{
  "num_hidden_layers": 13,
  "hidden_size": 192,
  "num_attention_heads": 12,
  "num_key_value_heads": 6,
  "head_dim": 32,
  "intermediate_size": 512,
  "vocab_size": 4096,
  "hidden_act": "swiglu",
  "norm": "rmsnorm",
  "norm_place": "pre",
  "norm_eps": 1e-06,
  "positions": "rope",
  "rope_theta": 10000.0,
  "rope_fraction": 1.0,
  "qk_norm": false,
  "attn_scale": 0.177,
  "bias": "none",
  "tie_word_embeddings": false,
  "parallel_block": false,
  "init": "normal",
  "init_std_qkv": 0.0448,
  "init_std_o": 0.0,
  "init_std_up": 0.0448,
  "init_std_down": 0.0,
  "optimizer": "cautious_adamw",
  "learning_rate": 0.00164,
  "lr_mult_up": 0.669,
  "beta1": 0.9,
  "beta2": 0.99,
  "lr_head": 0.0125,
  "max_grad_norm": 0.5,
  "warmup_steps": 580,
  "schedule": "wsd",
  "decay_fraction": 1.0,
  "decay_shape": "linear",
  "final_lr_fraction": 0.02,
  "batch_tokens": 131072,
  "max_seq_len": 1024,
  "doc_mask": false,
  "train_tokens": 507300000,
  "max_steps": 3871,
  "dataset": "wikipedia_en"
}
Each number is 128 + 24 x the weight over its row's rms, rounded and kept within 0 to 255. Layers, rows and columns count from 0. Numbers have three digits each. The size before them is the row's rms in percent of the matrix's.

# layer 8 MLP gate, 512x192, rms 0.0502, rows 387-454, columns 96-191
092:130139100115154107107149108143149129120100099080132156119136145158160158111121136130129112098143136120157109168134132144169126172107129124139142133118148134145055167109081123141098108156138183130099095117142111155099161136099117156151099104153104160162096159128107126104108136134135170163
095:191095146116148094128134097092115141136084128117136118157091095134164101158094111144137130146149113173144104120131166167154126122135093130118134085096102179142120120119127103097119120138115139137137100101138109138161128094154127119167136138100087159121077115116076117134150150111146125164
091:117123159092129151123155146121138115166134143131107137139098157127117080109134124156148147171103107146154166107130134138112111151136123119123168095166082129116133099112119115146148144140127103109100147127086183075073131121131137124086146147142153166131138100128120136128100131172108138136
097:129113174136152125090128113060122116143163120127094131116126130096140121131163128119111154142123108109188141095126153122104116127153168152103115152149094150128144155120108099154126167126162127103164116135149147181085134104160112102134162100121138132125126150092118132143176161145103097128
100:118137192096140072154129133121131122141138153076130132130133109117127135115175157108162143100114135132127140115146155125139089174076099129159141137168101126132146151146153164161125140159159106079149124109156115109117122145132085151126131108153120145138125133159093135091150085158117068165
100:121111178096153120086094112136160105171094109054122100081122122085148135111140184104125131105113091093097136142158145165134155127099127110136155120102135110130124140143137098174114108126152120116103125143140122097130139144132091161136156147140128102157076150122104092102144119140117122129
098:133115139093142155146123137095157137159159111118102101109139079093158113111126098107135112127132134105151101150087143133115130111125087098158117126096137146151108110118142118114116150166147132108149158157133108154140104166122118124144114116093131096117123156143134092174174133140146095137
098:129145110124124125131105158133154140138117090099156126124171114106097155110119116110128132110205151116122125127156156113169082146126153057141067149107141186075146122135123130109146147112149119114164168156127072145115132156153142117112148139167098137124126114141130092144137119114145149136
093:089135128142146117128134092107135103073139121152121115176138142105111166138110127135093088132124165114123097142126068101098108159169159136117125144073077123142156135134152109105121136112155119173110160111093099135148087151123101084109097089111179127079119133118120102128131094098115121156
102:133092095118133148144102138115140144108112149102139153133166109146127085160122114061120109088137156152127134143133128126109158107077109151114105134102112113123129160142088129149123101140158117152136141083082112108122165086097089109119151075090103089147143115131162129159125128115114165130
092:171146100188102134116108122153163138149101108166159128144123123138132161118118172137041132101097139124091131098106139131143177082141109096079142153099106113118100103140102128131150139159132115101154162175130128114149154137093129081158128140118138136156124154117146115116117109130104087129
098:107165123111164104159142114120139135127154124124127148159097104157151170131114140132141145130124111144127150130111089119137152179141093155152131178150138167117166123161143131096137142097120107101159100152081198126132152144116122127141139083086111149095146121135140112133088094107114133147
102:149145173135102095144149158114171194129145082144105128089146145140136101087114131115146161125138151146121111164138148134158105092116172105147174134141102143106141149120176128123114139135113138086129144095180165130134114204174110118096165080128101125121131112099130129127130146107115174139
107:120108138062129131128107164151108144156111132131123131120121161137126117143110159114144109157135137083102100155131164124139117164178093124142125114125128128150087120126135129154133090118118086135135096132111145145163125150122119099118106177156114124149110133099089096169141155173104135108
103:168133134127133104106162146160120148153079138168091153145119175121149146109120144164123134114112176094138128111148121100102106121119099151083098113105140128110111121142160135124155125080110170130150135164139152105148170131076148103104079169116099103159094178137130132131143139115128132082
098:143084119104131133145136142137107128115118128121133124135152146129106123136075151152112148115106074162123122136141132094138101093134144155155136074143134118148155133168066140112129144160168114121118134135088169128117136102137107120131111130107133160104184141120122078115167112138125124126
104:160140138111131114156156138143168141143129102150123142125144072102111139099120108118140126108151122111150119148100108131126093172099116096147165150182143166110094130143159105137133120132097109102124136088182125136096081119067112148075139141155126137148101166099149099126083151165134108134
090:119136165136112127133117123134127183135098124181156102150133134157174135147140137108147110114141122115155153105138195107126127139142123159140162099107132091181089124133122177107122089124122127094098101124118165155182097115131116123084166102133104129091124178138136141157119102123085127130
101:115140115118138108164105098076109151147076152097137116101158116118133135097112155171107060117134106155118168159121122124093114118152149118116110144113138115158152103175155159172112099142163124119123134170108109147175146110111143127138116139105186094174128132099082138093131114118134094141
109:153155127143135116125124087140096175110133138108111131139111142131085098141129166126153104153127158153105101131121155126101114076085128144137122127090123136108127185136111127127135118080090116135147124133136144069132108135110111110125128096076154075160124160161124106128113110144144112136
099:114139119108088150123094082126134153112137165153122105121116123095117140146158105153130146127150121164108144104099119124141094131130146177097107084118149177128146155136163110149059125134105121179142145124144181110109122124146097169110122130115157100133143202130108136140181129148165140143
098:142122130114152100129148084102082096154139136130135123112162142135127124121131120122138121144148111131151112134145156133148145138149166108114122129135150148128126133081161120108157099126141153114129134144120096131125063122164077166118110163098174093141123149150137121143134145127134126086
103:157125136151132102144170146136113111182135126106085148158149076173148098117109159094195109127124133140144118164153153154122151144135104154128120143154100127126118123133135143130119137153144112142092149162140109105115129137147126113138129123106091133147143145129125110166103115118083148108
102:165119128083124111139129151096118118164118119133122115109123133162119120140119093172172107136135157123154127153155114139126158154094134144165137135152139177113074151151131161124128142145157112125091155111154128157142151059120142123140176150103134115165126112125111115140091129124162124119
095:153130125145126124157140114186137161117126136121182116146104115142119107152130162110116130185138167106103143143131142063145132093138156118099151116134130090135151178154091139119174097132124119144160132130112127159140180129132124104124115146119120139119136135088144144159105160132144154110
098:177120103161136136153136116132124147112140130118189120132124131144143122124133183168089123133153116104135135138105098145094151133082095125088118116115121109153158144115138068118110140151134167098089085107142110135115152091118159109101155142116125149089107140120118125139123141080124123138
097:093115166131126120107148103117143115079141043118123146131148129113120149156141089123097124136117078160139169143103107138129114190112110119145143116142144137137121117130119127117111100109139079133124147113121130128173115146204117164098130119153171159163118100151106101148115185112139150098
096:144177168116092103158137131127125141160098136103141155104134110156149160126135125112072115142153093122094136156151116076147119146118133118109154151114144119110067098057169139108148122136101089101136119140195115135120163136131135174060128141121122134127122134160118121111135091138124138133
106:118155170150128094167135094146117127135118159104121113131125108176116091128102120161125164126129118080110091137121122118153130130175171102144185139143122183126105131145118112129110125129143117124159084080112144151116121128150121112120097107117113186063095122110125114132099187099080118141
089:103134119167153156094110165098129128153162153118132136136112097107176134126171154112142128155156109145116156112112087139107148125172126114131121136170149081126132100118132174135120153157138167143132115114112145124076158122142100152122142155150155156104089135133130148120147129096109123129
091:100132162136107103164113134142117140123176107108130133184129105109150166155130136114120147161083145146129120064129130083114106131138083142106120118137143106154112134142127123122168116147131162171118152101099129111118102135112097123087113106137104137098107140122103126213128118141119100123
101:158092105106130137152126107187132107168111157117140105151132119179148060123103135134185149132118151174112112109089184125146105144132110137089108118127162138100088107125162125115121097119142155130130147104119154103131128120126115122131144106122097179138174146136121098106118144107127118106
100:085114116114085103140118164106164158122127098138142150161161118090126099053160118133150155140131145111092145135147112119115136131126132141140161136133124134097118114129135082133152143121140116126183135102159125127122123105095159147170139099089146135144136134072132095125110156147105115152
112:127146171138142107109128115158126150174140119134100148144120109139145117129123122103096151121096079134130102123114120130089125149127148123153143143145121140137126128126127112106140104111151137153126139120168096107103118075110119137128129144145147088108117141138140131154137148099124167088
101:154172148131144156148125149115136131109126122134155080162156117116071155105170122116139143133113123134116122098114133158093133125104094121158143151136144113115111148095158175102131108053123065161131149138152136106141140139132132164147147129104085115090118115111164079113096133124097106113
103:126110146115107105149124176123071129101118141138117098126126152114164094174158112175122118065133138139124155139131137129150091167070112103138158115088104111124139124155155145171144109121115123126129132114093110131176118139157167155169189150138108131181131104094112110098121147127112145118
108:086132134094130175158122097119100134126128104144147120070141139085124126154110112140194141135167142171131118109099124123129119108123124096131142109131128172117107119126146131116111124181129092153163119119152118086127098143132117107088089167136130100143155168120148112133116106121136161103
086:084145106135098127143101144135132128141150131089123117163105144111085186128153157167137136109139140115121144138155124100159141117140107130121079104141102151163192138158115121154143165152133175107137144138106126149176132155097122119102134091144108183152135133156104146155157120148134086156
106:176089114148166138111141151063076141135133135183113119131110114121175131103167173144127159118128146111118121100155133152107119142156122121126126111145117097154129159088127172122122142152137103132116168110138146148132083102166129117147125131113093105159117185126111131154100116100131120129
103:079143133144099127115167132126130130193118104124111102111146157144141092104108135086164106128098104113132124135116145157117118168142152131087123130177101143164132126089123132156148128164132139133156144135120155124129116140100135138095121121142115121176113139094124142125117132128162148105
107:133132140119105143118131132180097143089119148149135113169124115129099091139125125119106148096135119098090108101110097130149168141142141091129105138110128170123187093121138148102134088117143087134108132102110131143144194146180125078123128136149161075107117121121141142131089166156154162116
105:130123149152170158171178152120133141091114088156109082132079176129125162150143120115169106094124129116114098162120093105155121121104085133126138133102093173129089193132124101118140129135086147122114117149163125137111072105126123101131128136104128114100109119120092105092122128178125125137
100:107166169117109154167141143160148111089139134117128139116118113112155156139132098069127062154131136108090134103129123116174140146149147142149065112102141117119151183151144145095105142133112047149164100126145167131108111143144146127133102105154096083110159130131117123130110121151157146118
089:149143125140125129150111163141163121154112090094132116132132098084178147114116135107147146116145135134107111134090132141137143071166119116101092137097129089094143148141100112136122111140080139117153114131113157164101102111107179178122166174110124131069096101153103151154169147066152105112
099:154094163119129171131139103138146136100112154133097175151107125140166104131160125156096194101125136169133178193100091150146072143156153118102122119161107167143081111064113123137111119127102123170169146136154103133128110140131126137135121168134086135113140108119112096158147142132103137077
098:132176171146165170087135126161130089174135185093119138106113111146127119125154150141150123108126103102142092112123146145130133143126122180137171173097147169172052168147133110143130093149133151119171133122133131123156143120115101154085119150142136132107124156136109125162092150093154134167
100:165094140133134130132114126077086101138120124152146150147112112104146115121099190107163153121075138165127154154124120132116108102114105111117159100137122115138163157173152119084172090092137130172137148103147157172125097113142149133104134128170145151176097112088132145105163125120144126108
097:127144143114147138134160111127148153131138150121099125135119136124114119122155123124163125135127164115121145130119102087122135131113175121123144154153159123146171138157101140108127114134148128158164149112163166141139133115095079097111128110122210167130093112151097131137142101132160142177
110:130129142145139194132092098093182139139119156113142122126071138126134097156141141149167130120137096081122103159114138094117093141117154068098103151118144130145124115122145170090097112142158128132150147109126115133154112130141117094131126127162182092109177099186103118096089108179127116116
094:125132163119168131149123095148127111133155114138149162144112149113105105126121138109093141168159130132140111143108133138083104122109108124124124139091110116154116171138103109141121154139134160137123106098124151131105147135137128118097142112104114142147105110124156116140111141126125127109
104:115075091102151146118121120107094181104142118135127127091103121099103141114095123098142124135136137075168149148141130118176104124109163085137103142111146121148130183097124102126095114135150136100153132119147109128161097111123152120138100143113088168102150089152099103140122134159119126072
097:168135108117091130156162148142132051166138126078171144124156145098101155162132108137121096163113078097129133086126103161112092160123125144112141122181106108141129144112150137178122132148156143122141099163094119148132114104107112148139115136158117111133094129121061107151158107115142142121
088:132106155149147106111122135166129115159115149089118189133055127115171168188143172163156136125137096143130137135126145136141123092102159152096095127052131116122118162162108083140120147127099115168115142102107107143139091131133130150126082106123097119082114130126135132175116126173107129123
102:091123131176134149121110115130127152168151105137123105124137118158155141100100168128133149136158131116105102151113183108104116115121112122104117143112088164121095177086122165099133106142153116134170143101136134124132091095140122110126185174105146106123176121121132118124131138106121101131
098:157128138114147165135073118130127146133123119137173119131142147111122101144150076127114087138129118113112134126157135100119122114120100138114151118114138071144170165065161134115172089103110090123106155100166156143146129171115128115163162163128109098121141126097134128092144126136148110124
100:180117122123132132104116138114090117153154153136139136137112088089125105160097131139112122156089115108119147127072103130131168183141120093099135150122150074155127126110154167053153148111137089106097130156133133137167118095172173133139164161159170115115137112109127115124128122111146114113
091:112117135133072103116153137098183137130122148100119110149140150136106125124130139184190121120149134134155103125053143116132095177116148103093141097128121120163111080129092112131118126137143133131151123155101122149131154141145134112151148098126109171104111152089131103117144133119125147126
090:132154116115134129129123127134125130102108147179147087115093102125146123103128104138123129123152161099119108150134124142146182140121157148131137168155148106105105122121114121123095098155135113142183150071100162075111137127143207115107108151147131159183159155157154089128105153154159127113
100:131107141151145103111136125120106126107088148127141130117134090153141078131131101120094132169137074129093148107153153158142096064125161128114150134152115155127132112131098114167161126088152107132088147090089145101101095120115107139167133124161115126136147093128118143135143127156162112109
106:129124112140142124135168151140119072122137121146098128123105128164125104119098150145118119089101142123159133078127114160098116133132124085139137141156125128108113145138161154176096131140151107172137086134130125134143106131097093137119157166146152114131152167108110112170076150141147156164
107:132150140111122137095172116144086133154158121147144163107144161096115162121150145130128089160103131158124088131136117168086118102108131142132128123100114115090086162109137158125123074117133093113154143187137136184117141157099151145113105121134142121129091133138071165118143166130134147125
106:150118175102142139189165079113143116076118103124127124160127117114136116088134107126117145104140081108123135130124144117099132140139150148108147127149113137151124150135097120153129127079142064110156094181125138165148076112119156116128113130137136110175092124110127115137136188112162125124
102:122155136172118173127082120129115096155128094103138107136149117091128157137098127126168099146131106143144108118119128164104086129107103128141112108123051124112130139122125096111161133095097159145141107136116113137100134109129100162106187166171103147129114142146104126138150132118159119147
097:109098109126106150088146130154117129117106095112142159152155137148123121164120151099148083123159088117147119117124131098111101135127152078113137102126138111173081121156097143112158132114137148152150146100131129126163141109132101188149117098106116154121162099145099074121161120193110111119
094:123158122138162101138163120101126124109121087104188147109157199100126090137149140112165150145134106164158150174183145147134152148085119126129102136136124101150109154114103093140168113095151152160166096134120134116152097125132137123148130095158116145134167131096129154124173143127138123129
098:151154143148142143164106115094149089115121130149149078148114145072125142053112113140118100121135119138129158116155129119111135073122103119111123109118116107137105129139148103065168176140137084156155080092116121149123127146127126118146119095120166098112132149139139132117151103130151139143
099:138128112161105100104119112120125152145177110137104122106088130099122121095139101128126139142115142114145161104083163195140151117103129093156138118174076171107089157124131142099131138082121079153134124151150132124093126102128125137116159170143127134121152105150146156119177152117111098149
098:109154138131146098137180140117120117104088144110107076140142135111184117127136176113135144107180123118153158127163125160114133121134141126157119114118118157109120138106114157138154114124100157099128096139144145127118144152169100125120159137152151116115166136157137135126119176130134105065